Weights of a small transformer language model: vocabulary 32000, untied embeddings.
Each number is 128 + 24 x the weight over its row's rms, rounded and kept within 0 to 255. Layers, rows and columns count from 0. Numbers have three digits each. The size before them is the row's rms in percent of the matrix's.

# gate: layer 3 MLP gate, 3072x768, rms 0.0398, rows 1043-1088, columns 480-575
# up: layer 3 MLP up, 3072x768, rms 0.0396, rows 1043-1088, columns 480-575
# down: layer 3 MLP down (transposed), 3072x768, rms 0.0339, rows 1043-1088, columns 480-575
gate1043 100:161133081125148119121106137110121079153118162148127132112135126117116142124171094159153122109142101105138154163122072127165134140114138138111128100144143108126121124125177082123142072092158128142083123114146167104152099115162097114143141073147104133112110103141126094134164099127128116132
up1043 096:172099123114148108119136175142145144139107136142150138097124127091125135136119095121096088096081134134095138121152127174139104119124153128145117114105104151047109130107146152131129182133145109090132160097161134118124158135136114157147166133175139145135164084104147156140125088096133159139
down1043 100:157136118131128104128094119150112136132154106109154109072107127133156144156146153158136145139122092123120149150128147127142139109097133130083153138107085132127118164101145108078100122140147104127091148111119135091126146163178135157167146085103124091120125115078144139152103164094136113152
gate1044 102:151098090151144146123105122116165164089123136104108112094125130130127104100132171099083121151133182134139112117137145158120120112146126121152154083122159151132133121139101165140158128109135127139141116134160102165145111107097128107137134138146128133099100141077070213171150103153179137104
up1044 104:123096118156139161104141142137146173128128126127134127113180136151185126106163130150114124142131141161121165120125149092144141142123165145122101102140110123139141162145154087153128154159099143143109078145129136169123092110101152186112156100121123121123163170157150167140132137136101150127
down1044 099:103131109174096119178101164137163164151104131134166120116145152152128110138145118086110140151158096135125156094140124145171164174161107119118147134132124104145086127117170122133118164122127151124104177136138117123126102124103150154084121094128088187114128143113152167099120120143151122081
gate1045 099:083146138144144145107083105160120155173133118116104140111160156102153106108197154122161123107135132138160109133105088119109140131153099098133148138141136153108124124155134134110138179123204146137155088154118107169113111103145141152118162072112140142173103121161124137143124125143124118104
up1045 105:141118146174095079089151099089132152156135099120117157153078122126141116131141134127128114125119134177132121128104135103131171120092206168124152103117163116127174138076130156158191147126108134135138095118150140088133111139136142125096104100136083153092123139145102117170133124130141131135
down1045 101:080090170112128114131112120082154107128104144121107115113081145128146101153110158130169151132114129122155072126157120136127176131126069126122129111122141166122118145134131140145140113131145158117154108154144148104089121076088124139118145102131118116075133127127123110114140137099110136120
gate1046 102:145128158105120139092143142163104167160105117140102130139157118165149158130060111121099138122155134108099115094138131147125125103110076166105114111131146107132101111117115078156140126139148132138180105132103142140175101103108165131130142145147088150160136152125080150085086122108122149115
up1046 104:174101156151133131118169141120120161111120134112100128121127121143175105137126142158084149126132155152122166128136135120146136097134047156169144131121129108108122160145119136097098137127134165114135103142090142172118138146173128107157123148110131114155082144105106115128107162059143103111
down1046 103:134128152123135087096090117131122179119087111123114124086140131140081108175110138155149187140121141128118177101132202125124155120125090126110133100115140145099165157108143139097164154132097127133160144104132119099146104151191137132176132154106110138127143126127108095124124106121147119141
gate1047 101:151118133147103133093156141131096151125126172116161119089124170111100108151157087143133104133092108084145136120100132118132116157179143084129099141126137131149115159131101128121114118144114112125133109164148144135139079092119116125162106128158109156122093105131154137091110106096140080137
up1047 101:145134116114092093143115159131155127114110069173104147164142102099105157156106155147104115160150156183097097125161145106081113140147086184119157130156091132134146099154134084140136162126129172143097150155148149144118158158171129149143151125112149105089184112116143190156120135105079146129
down1047 101:100154117149114118163126139113102090157151127139158150148114122101097133128168130186157108128105140146114105135135143129124091151119112123095147113121090162124130130101132160107129116128151151113068090138149119139108143139108138107145148143135129148112098101131160151169171128132158080115
gate1048 099:136124161125140132144105099144172117116143143164135090098131159146140131159108145111140111126113112165107106153147143098080146153089076161102125170159095131148149150130128099114090115157116152154144120123153176125080186136131153107119103096163178125068110121099132144079085129137096108149
up1048 097:132139124129120119106149187137117160167133113119193166136108122095136113152103162120051106163134130128111131095159123144184138101168127105158130110081143137104082121139099139076121126108138126128094093103106119121138063072132126177124113112120110093141127151196144128142125098138129128117
down1048 097:105142134095110197153137124129125146130181138126115180126140105102125123124142082137144141179157143123112130143183122112099104087113145144144113152130151126135122114106105129104120106125102131129156095137132101122118109174135086131099128158104114142087134114132097136098137107122082124071
gate1049 101:121129132121060156150151098147120092116123118151091161142157110134128173155116129145102108149096157169136142101129147124056066143121124136141133129146128173131132157129136123115140134145138129147105118112134127118179132136134112106136160139130146100134122133137144137142071133127108126112
up1049 098:130185094135129102132118157169139110146104104135150162153099140123108081122170113066158161133154134138100117159119130109190130156117145127144110131127095093149110119131114110190071121119118127116142106103103127115162097133182124158130124068149125153123123162119141133085181089139131117186
down1049 098:119099138130129130170139130149144105077104140104103119122129141161094123115123078126101152148120138170116125143137148146156145123084120110132127188114117131154135165106155117137132076132149123168116125163113137116114143119110102094109123176155147109160120116119108118088096164132141133052
gate1050 106:126126159156121171104087133123159086128152086095123157162183117108123123144138096111108149091134140154124095129133159112130143143087149134157120165116165087109111134123141059089161102113116156128131154159113121120142139111157134162118093088160128129115085132150152114184114145132093150113
up1050 102:098116074143107109190133131137135132158134138120128119151115131113148107093137168122156129137143156122107117132135117133156071087154067132109130146154082111143173148127096130201125106143162092113161134124147165143145105121118128142132145146116112115103141124117114105110119156110127123143
down1050 103:120156098138137132122123087106156117159135110144136162147108106154108195170142151126128147113112140142114145133099115108121127157133122121051091173143060090152196087123107145137088127178135118140141112094162142154127132119112168093081130170100148126126140111105191113134138121132136119152
gate1051 102:133185099122110112098140138126140103146110100145132099106113120107104121135115113132117142143173150115144060099137125152110160120156131135095126132151132122133100155115143128102155117113112112122160106127099123128186085132124147101139114123118119136119125127064145129146110127216118128109
up1051 102:139140084206121111126128130118165108151134172105094173133095145116132094158112095163096087097173155133121102141149143090141132088157103126108122119119114168122141182122093163107148065102181134126133099083095134141078111054094138098124145117109144137096176105084120178095123102178113128114
down1051 102:149143110144140102108141151139137089090093119115151124161128145107130119141134109104105095099131136162130093122097147113107151145141113147135113132133098157127138117099084107073156102159114102116101158138117115091155101131181139149138104130114079168122132183112167130119140136160113078102
gate1052 104:139142093172129140142140119144141112161120102112139148128113094109113164131161126130110145107146089130103130133086136147111097124123160145117163145134146145110174099091152163149130112123135127130128122110086159104102125085181145146123107163163119105077114138102112176142127162140189120146
up1052 104:132138149104141128100175119128153128152128132166150118128146151084160138144087142148132112158120145079151115122140141141138132091127060126156137108115157152154129080122158135143100149151144137134134119122147135154171106125114101147127166113087130093151146160074151127135154140130096165117
down1052 102:122158101161114151167129103111182139135096091137115084141109080126104137102120133141091084122135159138107093164137126097143150114147123130126144091140150122144153172125103166141137071103132151098128133088084178155125130077096162151125119134149099132091136136179195146160154133132153157128
gate1053 098:120119108097135125143146107155153149131117112083124156084162127107126130149082095123103201143114145143106153139164107145189103150150077129097124142108168142141112124131107091129099103132086123098124162118128102155163161128125135167168137120114142115145093135131120117141146153152132147148
up1053 104:122161122138055129143102185207114129123137152168118102172152126116122086135128165108096086137159147124122138134113165082143158111109163111118158147142136098142131167116152127132107134115172113150155129146091114087111105078126146119121082153111154137129122139158166122151098142127121123114
down1053 102:132137120097117123157107108162115123140127139132164125161128116107127110156137102111142120137158119126129115159166142122129097101071165130127145134139129153125161122135098140102084170099105132136140141133146111143119169122123145125140142129112142151180114140152143127159116110147067187117
gate1054 099:096099126127123135131148129133161121097140086152141134124141123176181109099111120176113125175109156140132113115089110113129136144145110112134109135089102174108122126108101182153128133101154132132142115102120101079092145150126172119106149123144115166145129148120139091123206117138127082147
up1054 101:130116130109125089147131109127103105083071089147152120113124157119135110146188134138130154153161122176172162114112143135106130130156110090155098081127103122092163140139133125185149123145143120104132190168101151111144080146142179088166119101100105130152117155142141111122139153161107183128
down1054 101:133112137158160133150145135156128144115121119141149117150129107094143095126207111106111113166125103133091127097113125132128121107093115118158132129147140133105152084129141107151097121144133083150164111115117106157173155106117133142168154122144161106138142098151133137096129095104100094149
gate1055 102:110120107150066128114104156170113149104139120113105161073074153112088108157153197142163156119107119137110128108149137123092125123112128158176124126100146156112125134159146115126147146127149153142126140104127133145119105140158155121141166096145109158128109167126162099110160161100147106127
up1055 100:130073124136138128125132129126116180118118117206149165124128145140133149144122114079155147150136125120128120099140095101103102090135088143141126142110135107166125159161174107161157122104143096095140134122114108129123139133123137157111140158136157154071108165124122119154115172152137078126
down1055 105:100147118132107095142129150153126132116128127159145141125139154180111103121152131152119172147131151095166145159147122148138154138129150127128141165096085092090096132144119174142123104184083130108115122080114120083158126129136102082116129172091122112085161141139158153087126106087159107136
gate1056 100:125078133129116110071177124135139140102118108153095100126103128156165105105097104147154109099074138134129153111113143114162144103111142124091122080111098150137112125116115123112126126078094102117120116121115170112147132146124117107120100121093116173086104147131098124124152137168150128162
up1056 096:111128119155161171130065131106122130139141100153151162121140128109120184114135150130066152157168122108141088135167133074142132168121100144115109141146105078122164154145104137168159123119171155121151178100145105176128144130107106171152138114082127133103124091115103134110130152098130082103
down1056 098:099148135103137160121144156129128163162124087130140133144150136132091119167143145131129110100144140113119140101100128134094120148136117122139113152173152119142148085068116146113095162111121180159094079135150091152166129137128119150118109111153132105111140128141153188139145129117155091129
gate1057 098:151119128108146145135137157119098164111123136138091128135122122089140101126134139115116084139120119150111107151102098144139118100182152140141107114120132147105109143133133130156113187096143108092097117120106074122165147120162114121136156117139121152064169099152125151183132133125134145085
up1057 106:189195134088142100161119130152112143160126076160116140121117120139102130138156091139131110134105093121140139135073123124105135106110179153156140114121166144137087120118111145138119112106123123133156096121105140118127171195122147091124125127151129113153153107159172118112092130116145141103
down1057 105:147174130123157091129150111187067119153150119148110141112150108115136163107124072101145149145141101087160128121101097106143099106111119124070140100112160119154093113156173155127082101123114109089102108156120116107134182142101131124112144124132106128119144101132133109128128163141134128120
gate1058 104:163140090117091141124145101155124155104147100122119126140132122139149147141145126148114118105126125123135120151149143122115153117165094132098117145119145118091158064107122169151197116153106177131144081132169137138131128143113093131158112130176165120158136094124125063095132121149139117125
up1058 107:110076123141099142112112093114178151119124147146130127120162132111152119130136119108119121088095125157131182169069121101109128097120142091126108078155134148152161153141066119120150119111145127136108092138096111166111142103111086081100122109145099141142114128159176145164123105137101144123
down1058 103:094156136128127136134101100094126143100112145130121167132122159127124093107131141132135149135103162154113069078137138119167107144040171097115108102147147139120122143113146156111131114112127161121119166119148123162130153103129136092072116127129114153115104146144099129119110105157086140109
gate1059 103:145105113172133084156141128150115110163092124056127089104167092121130139143130124129178140162108124125101135119122112130185147142135136114123113067159137086144106145129102079159111110125141151121127140168128141164170119150125107085067159133122114109121114144096140147126114128137148128105
up1059 106:168124175118081148131125130163146132102149128164160199094097125132131155155119137110071130091125115085132123151128152084141108097143099129125159160148119155179149091125118157143119129102124146169122063131112125127123133123097163153172130125138134135174162108123098128165091125163134164156
down1059 104:162122124123104144132128113119111138180136151144126134154081157122142140134169109140150135133164060127138121157142163121135110116148158138118128105120165148196157174118107159097138118093139160085095115141106162097163089137095141195149136116114136105117100152130103149113105139151111119154
gate1060 101:129113117122128127144117152093178075142131123121156136129073175092171157157123115084135131169110105157144103148127142156101141168143123119090165095110171086120104126101186116126129108156153135122090159134160134123190103122106134124136141139142119116123153189146120112143094140132128150123
up1060 100:170101148106134139106144140097091144145099130150135120122098117103147126122085095109127131142139137123132171134165164152117144197117138106057155161165132149172110148078165133140124124143127116146140161137135099134182098129121175111129091123150163122094092156141122110143130123112070119075
down1060 104:118120133149146098101155086106090100143090151124090157157132145086109152166137119079123173122151143170115153136137105143118107110142134099104137124127145135164093169123112130125107148103093116114096126124114107093138137152113153108112137089154132105081129169119131142119175163106106143110
gate1061 091:150090147118088141171120115073095197095121110145129158101150178148100110147109122170114163096137123129134151165169139128098145139173141115108152123135128154100138133104132115108146101147164119135128138140155179162122126163141136104101146163119158126117131095083141143099133142131110143160
up1061 091:175087179124142122119114105114088119121100098127142111124157193118089118111117135108140131131125151128124166136182148145145139110119104138112073124170125165121142160097136141166162113111093116116136195124155161165098066147146100103125132108114162113098149115080138142110134096170132132142
down1061 090:140089118128169112131147154114088114151160132135143141138147147121142142113116172133129098119132144121155122170136109070142167113135153187168116100130137110095171179121125170144088104074109131130099093153140134166113145157155130165116115101159103126138118175135143133143129127167105166118
gate1062 099:138116140144087095164119123096114091137111125158132102165129081091140141099146158137142148106114108141099108180183140178169136156113123108103110128134098116150067124098046184151137109094134109162127128090120152147121129140156144134115113135109152136154114138072124108142139135107167130181
up1062 098:103125159136181102165137166149096127106160126108155132128162134147138160155134129117177130152146124143139140080101115109073160085075078108094125142173072110131177145113103141154107138125114136175123150107112128093135166158086143116159068126106163143132126143112118093183099128111121099139
down1062 102:148103125135094132139115127121122139166134138087148142122142112105099086144121140162138120162175129134131115089091105134109115110102123161109114180141114117126131126113135179105118129138095161136131100155070157151100143147081128104150149128077154192138114153159140156097128098126144121171
gate1063 095:086117129147140126146169115132088153117106152125122137109152172197112120142147141146104141127126086124103104143121150131094140122128113143172151128138080104142137128148125136145118136150152114135099103103184133162125153148140127146134078072081142148138134100093089136129123111143115127122
up1063 098:152111141108081140120100091145125101109098152143142154118152100129102161126090114111136130146133129110153115148131128171123091122151169110097092153136127129157163133101083105131148150122109169140113120139114149137134098104111118163128090160107122113152150155162115098159154118087091119122
down1063 096:176137153129141079147104086136102128110151107095111133121112075178079160131096131138128135129124096117115126148143173143155129110137139117121140129153117108167092090126159060147145202148087106113124147081109123160125107151153105132145131127108132130137131120112104134116096139165163106116
gate1064 110:132106149120126109148147085103168172129148146073149106149133114105151137164159094133186168077096136095123113105143117067094093098089131141135113149125128131109139118135131121144133118134138085141137121100160079169147102128123159137110121106165154069168119104148136156093094104153096103137
up1064 105:095125134128078179125157125110111120175134105122166085128097128171169089161142104118130108140111145118134143167139130117142160159111106112109111105106072075118107158155149140140112130132103131103127141142139128115142146119089124158108127089133153095117163138130188139133131120161164170138
down1064 106:134128113116105165114114166102095189119135113130146154150161102170121127158152121102113127079134150112156115094159095108164137135084081148161138151105101072177142101124157126101162125159136118114151093124170095146104138127097156143152150102115101113094100115152172122084145141141148118123
gate1065 103:102074125130124089099159120125121151146109125138091131112123125124156128102114113157149153131145124129182120179124136155099146102122091161110141132120105087147154156123140151119125139159130170126121146127137069093143183117122155169125117113121145116127095123093137149106145146172103094097
up1065 099:111103117147107121111116132110154100112099152142077109133166138107128157143150103152127150132146157091146125131086085103130122147137110141179134162153146128164119159153117167147143114126116200133123101144116142109139191129156135161136101130108121111131117120128137170118149109131131131149
down1065 102:101124139152105149147142117161134075099100138117116107142116151100162159147075144141142156147173102090123108129076119140099122097107131116164127153165119171124139127134107160125147111131100097114132154143159097095117156138084103142140124134086142109133129145149189122126154117131080148119
gate1066 105:140093120144118123115135141135087148128201141106129085099151101143124140140099161104110138118118147156114124098106185111101108150123145101114149144098100163125090154100139129108116135171118118144165120102108160172169148117113132106111087132157129127109117053087092122109134149147118140156
up1066 101:152093113109116139102141138119131128145165134108109098132109134137138127136177150156118121136093161136110126112143075124137167110124162158123123113106163141117124143141110130136105170115155147130107149084111153143100133079149160086086128122095107062135063128119125152099124115149119149111
down1066 103:105139136142143119102159123169106112091105165158115121100092156120118124164094149144152151121103103090069159155161132130135178199128114148119101135106125133141132104099090081132104163143116094158097156090122076130152113100146122121074136132103098082126144169136139149129148110110111126118
gate1067 100:116096126118130130120124109171109145142179130093156096064118182138171105139146117132104108167099157101134131134193127145179128154121121121133132137097164147159092132148099148132113107092153135129178111094154146097126138107132133151129122086147145127144133145129120104186135154150150105147
up1067 097:121119128129092148119143108172112159122121100155115109110169158109162102099092074116135098117123177108108119138142159146092140105146113110186148139128158122143128123152160149132097119175132095132142171132146120099173142099105145141104194085182127140141096113157110158142076148145163103138
down1067 098:143113153155101100121088157167100148140122172149136097099149132072133075122167092130175112152120126112080107127156135117132159140153090104134112145076155139128112128119140151135106113106115116133165128138162110092125149102182152156113102059095100102118125123134154142141130152150169127126
gate1068 095:141093179146147115144139133131116140137123153107133148133150128140153119102124148150120147175145106157107096106129089161143161110139147129091128118134128145108162129147089141163108132101157119138109136129126093162155101128136153109105125096139116117132127080103092152102129126129096112149
up1068 099:098162099169082112094111131139161145112134086138132114107174129127095114138117145136124112117130160108165119139166163111138138112106085137127098120137109143145098121139101126126141138111112146105152165085128145101139098093145158117113141132103145153149116151110164095124132145138128132132
down1068 096:085142138106134115121140086140103120118128102114122139109135135113113161102126116124120121144136153174110165152178085115121118108118110127127068126117138121116133120105123110135121154136093149141110136123092118100120150096117147143103166121114130132122122118161147134170141164111116117091
gate1069 096:138118105120123122064137110108145144138089128110101162117154131154151059164147116117171129115083122115160114154127144102170113153119146134121153150131121117098160136117123141152152152146116117124126183146104129120131112173126159164104116107138157119103127144153142180177127124101128188155
up1069 101:109124120153122158064139143140133126102144098141148130103148152088134106125151125131149107134090099116112094123082089132144152152108129117103145198135165100130118162094113095106127122163142109118109143094126161131123136154078151110136155137177140099103146129133118102104151126152100167133
down1069 098:100127142125097152148141169114141127118143156132171150104138146090137110115099081128129145135145146148147121157151132161097117122109147179116118131150106162125095137125128162075151160112137116086131097107158163103160110165131126129138107135137084113154214091101146120146191098104085136125
gate1070 100:103081081137169135122126100132106123093139134151145073132151121111127143081165126147125172131063165159177087140159135129133191117115125129115134124139089119116100102168163079109109152138146124164123113166093101163121153108097154129112086167134127155107100078098119137103097126118118139121
up1070 099:089122123117138165139105142165135144091118110151123133128082111108148118164091127099174114115156119107128133127152106098105131137126104124173097172125140142115147163131119103109156114117102118170152119072149115115155170116145114117169131149129177107086136127092091135168124124185100148142
down1070 100:073120155150171150085120118119137121141119137121158078126118098111124188121105132124158102113086143074116147140133113118122139140102129163142138138165098152137141139101098127127153149119141130161125100137096147130147147108122124145149117143136164122148129148106100086125120111154108137154
gate1071 100:151135105133175118143090153120102124123142108187107184099134128126139126195138128109127134148141158137081096120114134127156187086172113152098145072172147141097138102101129126134119155076143164153165127151111102140127115113139161110152142140134182108167060201146121134109124111148116183119
up1071 101:117141148141143139130116146124111108117164088122117161097144121137123097157130094072145135160150127116103109104088118134156182123137101142118131108125151151125140125068102132123125111094132174152154147110158105129130096092126082133127157140158167102191110130109104163113124098146093157156
down1071 101:119136125070128165153122070142074112135169132117156134141094132140112147145087166127091144130142133119140156109085128178141087128101118110133137124115108112115147140146112144124135100086125116119126153119135134141133163140170148190109144146140119121100135158123101155099105125153123098136
gate1072 103:142097093164140120173140123134131138089132131093150115141139100097155088198108113098135130126088121153070123172116159138129101099117128152105168141128136112127138108118163139163164117128128133166122133124107147111118162137085140145137141166123113120124108118108143085121147143092098122106
up1072 106:154134135148146146081119123126125121132111126145103150097135106096100143096127118139142131088166110103102093133171077138125176134137125101164179106123112192099127157148117096068116197102086146142088145148093109111141107157110110065125129114121130126127165103189113099137122140089111127099
down1072 100:147127088142124125145148152153110140126124144093210148161140082117114105148140132139102122118165128121067131159180146123126163126117128073131139124135129113102120127128111144081118103178117102140155129086107123163108124090183110077128123141117146091134145145139127135178144124078144160123
gate1073 102:172134140151082131115187122174126130142111119138114118146161159142159145185106113106114150130147102139160119089141115137149154108087135135160115098118104118115104106149115131108091123098128152138102142152117109102124144143121164120133144152155121112078123113133126129132145145121093155136
up1073 103:139094138134116093093151137100098128103112095133152110117121125150135113121095098132120126083186124164129180123084123140109124110195169151133100136110137113137085144166127107169156138141127085160088099127163132090151135168087116146140128147085134139100095158120148118132142096118176095095
down1073 100:097101155132108131126154120096124130150121099119136143144159153102132119104126131101086092152164107137119139174120116134132156130195138174148151178174168155121115134131113125139155114152171126134137113091145134170126119185122143120152135122144136133145117148120150136135163113192111118135
gate1074 102:184151082081128067139125127141141139138141126115142125176084173129159097159163089091121140137138093110153163091094139106109132135114129145068152141163173157133093146173104087132108146104166138144147160104159138126137139089109134158112131154132104142152164125095116140105162144096140097149
up1074 106:130120100137119143123134094114137140147174186115145135161125179137161140121135130125132133160128140181102126133094116135142099108128128121143172208167129095160161140129113126164146157114101162107166099138161139138169095110094128172166100133081068103180170123104149105078152158099128134093
down1074 104:118151118153172127111086084135143153163109162119114117136125149138113105093124186099085103103134135126133107133116106161147098110120106138134123150181125107152093102155114127130128148114123113130165098119158110132158077094126156162122116100112139121145150131141112138164129126143138146121
gate1075 101:106106112108154128129088128143110119084148151132122144123133129106188157133094132133121147102108159156178077130103138133114086139123180154132143129124181191119079138145148120149141133154162114126124151099125137125138134131114115122162162168111116148145152166161133109148163109108102161132
up1075 098:126138124140142148108168130146100124146128178105109122190140141090205132117145136169152106105109098162172079104085116135083148177142128118137115174159119172128123110177098115135171131136146147056113123135140121137108159140119110109139138141125115110195124163135144134097131151150113119120
down1075 098:119146109123100110115123087124083127126136127125143160152129112143160137133119125146166154097093115150127137115107105155159138130154139145154117164126088152086094130122081144135117109158127128129152099094081139138120156128144083114141126123126145145125136123137177056126156135145103109115
gate1076 100:137142144136102156156125120132139143140117143129144101132151119123124113104123108166127105140122085098108142122149129111065136140135115114128146144119132100124150112123134117156180105127118151141116088126112090144131074135130129115115120190159140121159178108130119132152107124109143127110
up1076 099:111090140115086099130108142137116122144146102113162120140116169139117096169114119123108098124148080152149138121113125182135104149149127106133159152149137153132131115135139172155128166133093122141156185125092093107121156126113140114136129100129141138092149158097182165125154175114105143102
down1076 100:164117136106150138074129135107122129144122131153153144098117122133124110123141137099070107130155117131111121126134120115147129094135093145108119114127122114188142171150152154135153109147144133150141126115120136160117105112111139108136080143145112084125167077174123176156122152108117094101
gate1077 102:114143162109118096169103137128108118115160094121162144131161115099113093091094148134112115153145149132132120076116160163129165115148161108143124085122118121148150146105191111116093113111118146146121124087110118169119155082107164085165110135117104120155122114106137154132140152096117116108
up1077 100:157136125113133105146140134123124148184113087131112147102144158109109129152109110144135156168168071108129156086121165157144114122132126128125122052147139127095161093110121133116122128119151157121140113106068144151082110102155139119171087116133119137123136148105124151158144106142161133178
down1077 099:129166099141151148108117171140151155159091172149133119178174103105145146146133144111094142126138112163118158138091149122149149136108112131122169100119155128131128141147145108118108130130132100128153170171114146140189113106105177103148129160156136153118137146091103105196155102161123157168
gate1078 101:101116112102121073146116166092115147087117140121135106148111123156142116122083163133118160075143128142159140120121146138186145153133164143162127087151110129098124164132177145092175145099095126096152129123118116109143152119131129142126103155111094144090117141112068196132130117093135155136
up1078 101:128139132174122144156085149142121146118103106156134137157138116131126132149111141124114125141123139149114122135136147101089138083120108145113100134134155153151124067167143123150085088150147104080115075118101126117089106146105124121118125128182105158135142117151138094137146100209128100069
down1078 102:101148112165146097131118097120108113121151116093118137168132154140091155123115119135114112113135143141120111121153127165130160113120131119146102092136179157115131118144120156142098175136137150136138114120128151160130087152104113067039089139127177131154097135103137105144136157152122118114
gate1079 097:154114120155083158115151135122187095116115122138144140144172107116142068129181118119154110095095095153126163137114128124085105137131137131119071105137161157116149096138143103120152082186122117117099126117115135134138098109130162156134147150117117125124136127122096127119094139105135139128
up1079 097:160143175130148092178137155142110148100118149127167129139169098109136123110117142127097148098133161136113145107120145121127126119130091138165139129117152124164122110124124130130143105096099139096110143105149149105123109136145138093174160132082126148174130103104137109072135143097192150161
down1079 100:159108109104145144173170147127132123128116142106133107146162090134103114091099124131141171090091126085144112153164119145133138116122136104150180149119183095092134131122103149102096147154142113132132144144096154135158125137106133154154091116098120168157124129145156113129108094124160154155
gate1080 102:181129138164137126120114131160082168128136152154124148130159131131142144132146135153126149086146138138107108109077139142078114110121128138142115126097166122140159157148125123165127184152122135109144133124122137147188148119109117112101107175078138194074100139111147154135160120124169148127
up1080 100:118095143126151114190132104114124132136159139138069149149119115141139156102163097102148132153134120095103121159105151143117115090117106134107148175143136099132135123098168126118130104148162137127164141180113123132111143155156123142141113114150128111144105085133127125105119124154122123128
down1080 104:116152115076145118130165135126128123130138156156125093087135119153145105084079105129113131165159119121151141128112125107087161129139140145100171124109110123097066117099117171099139158118153150102117173148105159119106108116150133138123132122125099179159130118168113128104107108112116152139
gate1081 100:099152100123134141064091150116132116119147155126108107150136124126146116132152137133112176120140131148153114154137111137143111113164102109067152094179146155096148123145120139149113107110173138134115125111103116090133082114156078126172145107145163137142111121105130141127127105100120152170
up1081 104:174114100170151156158075127134114132127126172164130104085150127143112155142193120146132129171080089129120129127145140113186173137116125130143150139173123151134126113110139089140117162144112144159096117121144110137116148119158115139102140108120075146134176121114173090108102100140103124115
down1081 099:126114149107155140134079147133158124126128162128132135116111113093153142112101101133147131135141143175104139145162109105161121191111130153156148114139123139096154140134133109143108114127117143148115104098112121168124157088156098140141127109103123110097130138127155120118096168091134116132
gate1082 108:150119145114105084113133145138105139126109151141068142105091166118105153134109131116177135106088145114159156104138072133133123147082150136131122145136101126130096163140127077112119112111167107133144135114138084117145141138119094133095142103132126173114135121140121104156161127145101108169
up1082 110:178111106142145090170145143118159156105144083123126167166127102156131099110128105138189118141123142153109168135109126149137115139106149101102090127145114114140081152096096121152156101089124140184176135119170136112121148157110131080105141123135086133116145106132099098153143131131124118145
down1082 104:170087125112137113142160139134158141132133135102131159104106071144119114135152074107116116107107128173120098127138174162156119118140145106101132082147087134152076131136125106140100124094152132141131146136103174135108110151113077083183147096171140138100145137161101127174165128089092132135
gate1083 099:152104120138122108137152119127130154121158147165111147143176139090119105133117113159136145128151117148168096125105120122130131113130125094119150120133161144168116081123118121143104129160157063137167134171108050120147113143147169126141125099104134123130161164133145131126162095129144171104
up1083 098:107129116144080177111097147129125116146123136191114082076106088156109130146143142156111139131078128105165133156168131093180095126148129112090115130137157120143110159123097107130107111122096099162148117123133139135140146139090140119145161134118163120155108135128140105115150127103140150174
down1083 100:057143168142100098145127085142120122113127125112088106165123131141167155123139155153141150146156145123155109153124105130150093151139115136157103138120140127132114138143107108124161112144139139117142122131141142095103097100112118129144121118175169107110112111111173112135132107134177151075
gate1084 099:112112118127080139152120130125153171141114090126125147138110134142131097157097152108153159085123206113158063113092151113090103112126169155127103170176110137122150137160122129111085126128129096079086140095100133113119105126134105125113105164117106176118120143091126142127108145137134105121
up1084 096:188123171124132108159113156127153131153108167116132145141098132088149139074122115124142129101130067135131163166127118143104134157146124121113087100148136152109101130093187125167135186085133110163132133152151128132082118131101150124111158111134155146126115107146134134166128159111137117125
down1084 100:156122128090112153134091167116122122085126141122154127135148118082114142127120126121162142130134140154106157139146102101131148106127116135140125116082159163160130113114131142146130129126196156209138174098140134110138113120162124123167129162117125127104142145158148129122103162147111151156
gate1085 095:122161114151125100132135181129095121118132137108094164160137116128147075143128133152152124114136096118106089098153112098138093118140139135152088095100106106145147106114149123118102146139120143113138170111167108122138112093147164125125158143117165084148124146116120132142135087161176139133
up1085 093:103098155119107146129181112152140115076113115154167138132153126109133160118183150175136131129170139126119164147107129138160132150160148118128133141157153136122115161127117153145155158134170114128126136154103148114121092163160104158158162161148146131137123126146113160170100122146100131114
down1085 097:120128125154091085173097086156164124096127105158190128069165126071126116103134127091131125094106150106134133102112108118151108147122114134123115115137129115129124158153154137104145112128204114140091108095140134158113122154126154157088148142070114101128126149135128144109140124149100093088
gate1086 101:146142115080134173131163129158164102123137155141128181081134134157117110098147109130097110129171063131108127120099093099143126120172107169105120161107164124115154134118123128085144117128104135152103128142095108116144156149131185139146130139173146106113117140144123164152125164125111125123
up1086 104:117096160184091108136121145095104141134116097077139087144131170113152152165083169138143121095120153110146092139125152142145112126096103102192167111146105153079109123149106184135169122141132100142138164149114116113127098139112096120110168128094103152150115082109130132101129153149117155112
down1086 097:093132091127127117142136139137090105104112092148115167147130105120151143161136111156089097137160138105146092118142116086124153115106174134117149137152106131114098112137126126121134164088109100119123156147128125082114148112101087149114144150127075120113161191112116117116118154154103127089
gate1087 100:127139104104132143118137138075158101098137135117104137108147111119157108119147123091129112120112134130099155131138152092146138170089114098156133154138123130140143123118093131137137117135106149155104142146124162159153084129108102096147115103133095080114138136135134133164106176094116083121
up1087 101:179091147138092129090117145135127153136116148164115084129111117145122142113165137145124129125129161130094111133115090141091093112091143129106145138084104129136144136104130140160105119141133117123148103133173122137141147140135122100122109161162136160116152080112151095108084109128129113132
down1087 103:163106137110183135120121130115051144134166118159116125156063101139094125137087160126147133111090137116109172123148111117116123140138124123116105126118136141156132115150135105136113141109137155109102098089139102114076153110116107114123153165131158122133135114137130125129091124145091161127
gate1088 092:116090112117103146170098146135155104161099160119092167116159125112141108116131089133174129123136093122110126117125126118138144157124075095149148153083171109091137130130141131139151120112128101158135194134153155126178169111144107066125132080115122156090113158135158159125103134135141105109
up1088 095:144118133096144151114105122147123113139138114133113100147151103104164152130157077132154161100137126104172118156175110120111136184153155147099163107132121139137115117119116123121095176086143162148146131091152145122161163170104115157126167106083115099159102171119137144129130104159157116124
down1088 095:163110157121122173117134137135146114138129117178122091155145108126163059108120148181106106120147106136134051111105153156149115165127126141114167142117137139127121133116165124093112116144167116154146106099091140125130111146095155120131160124117146094140120097106129090142175165132138131148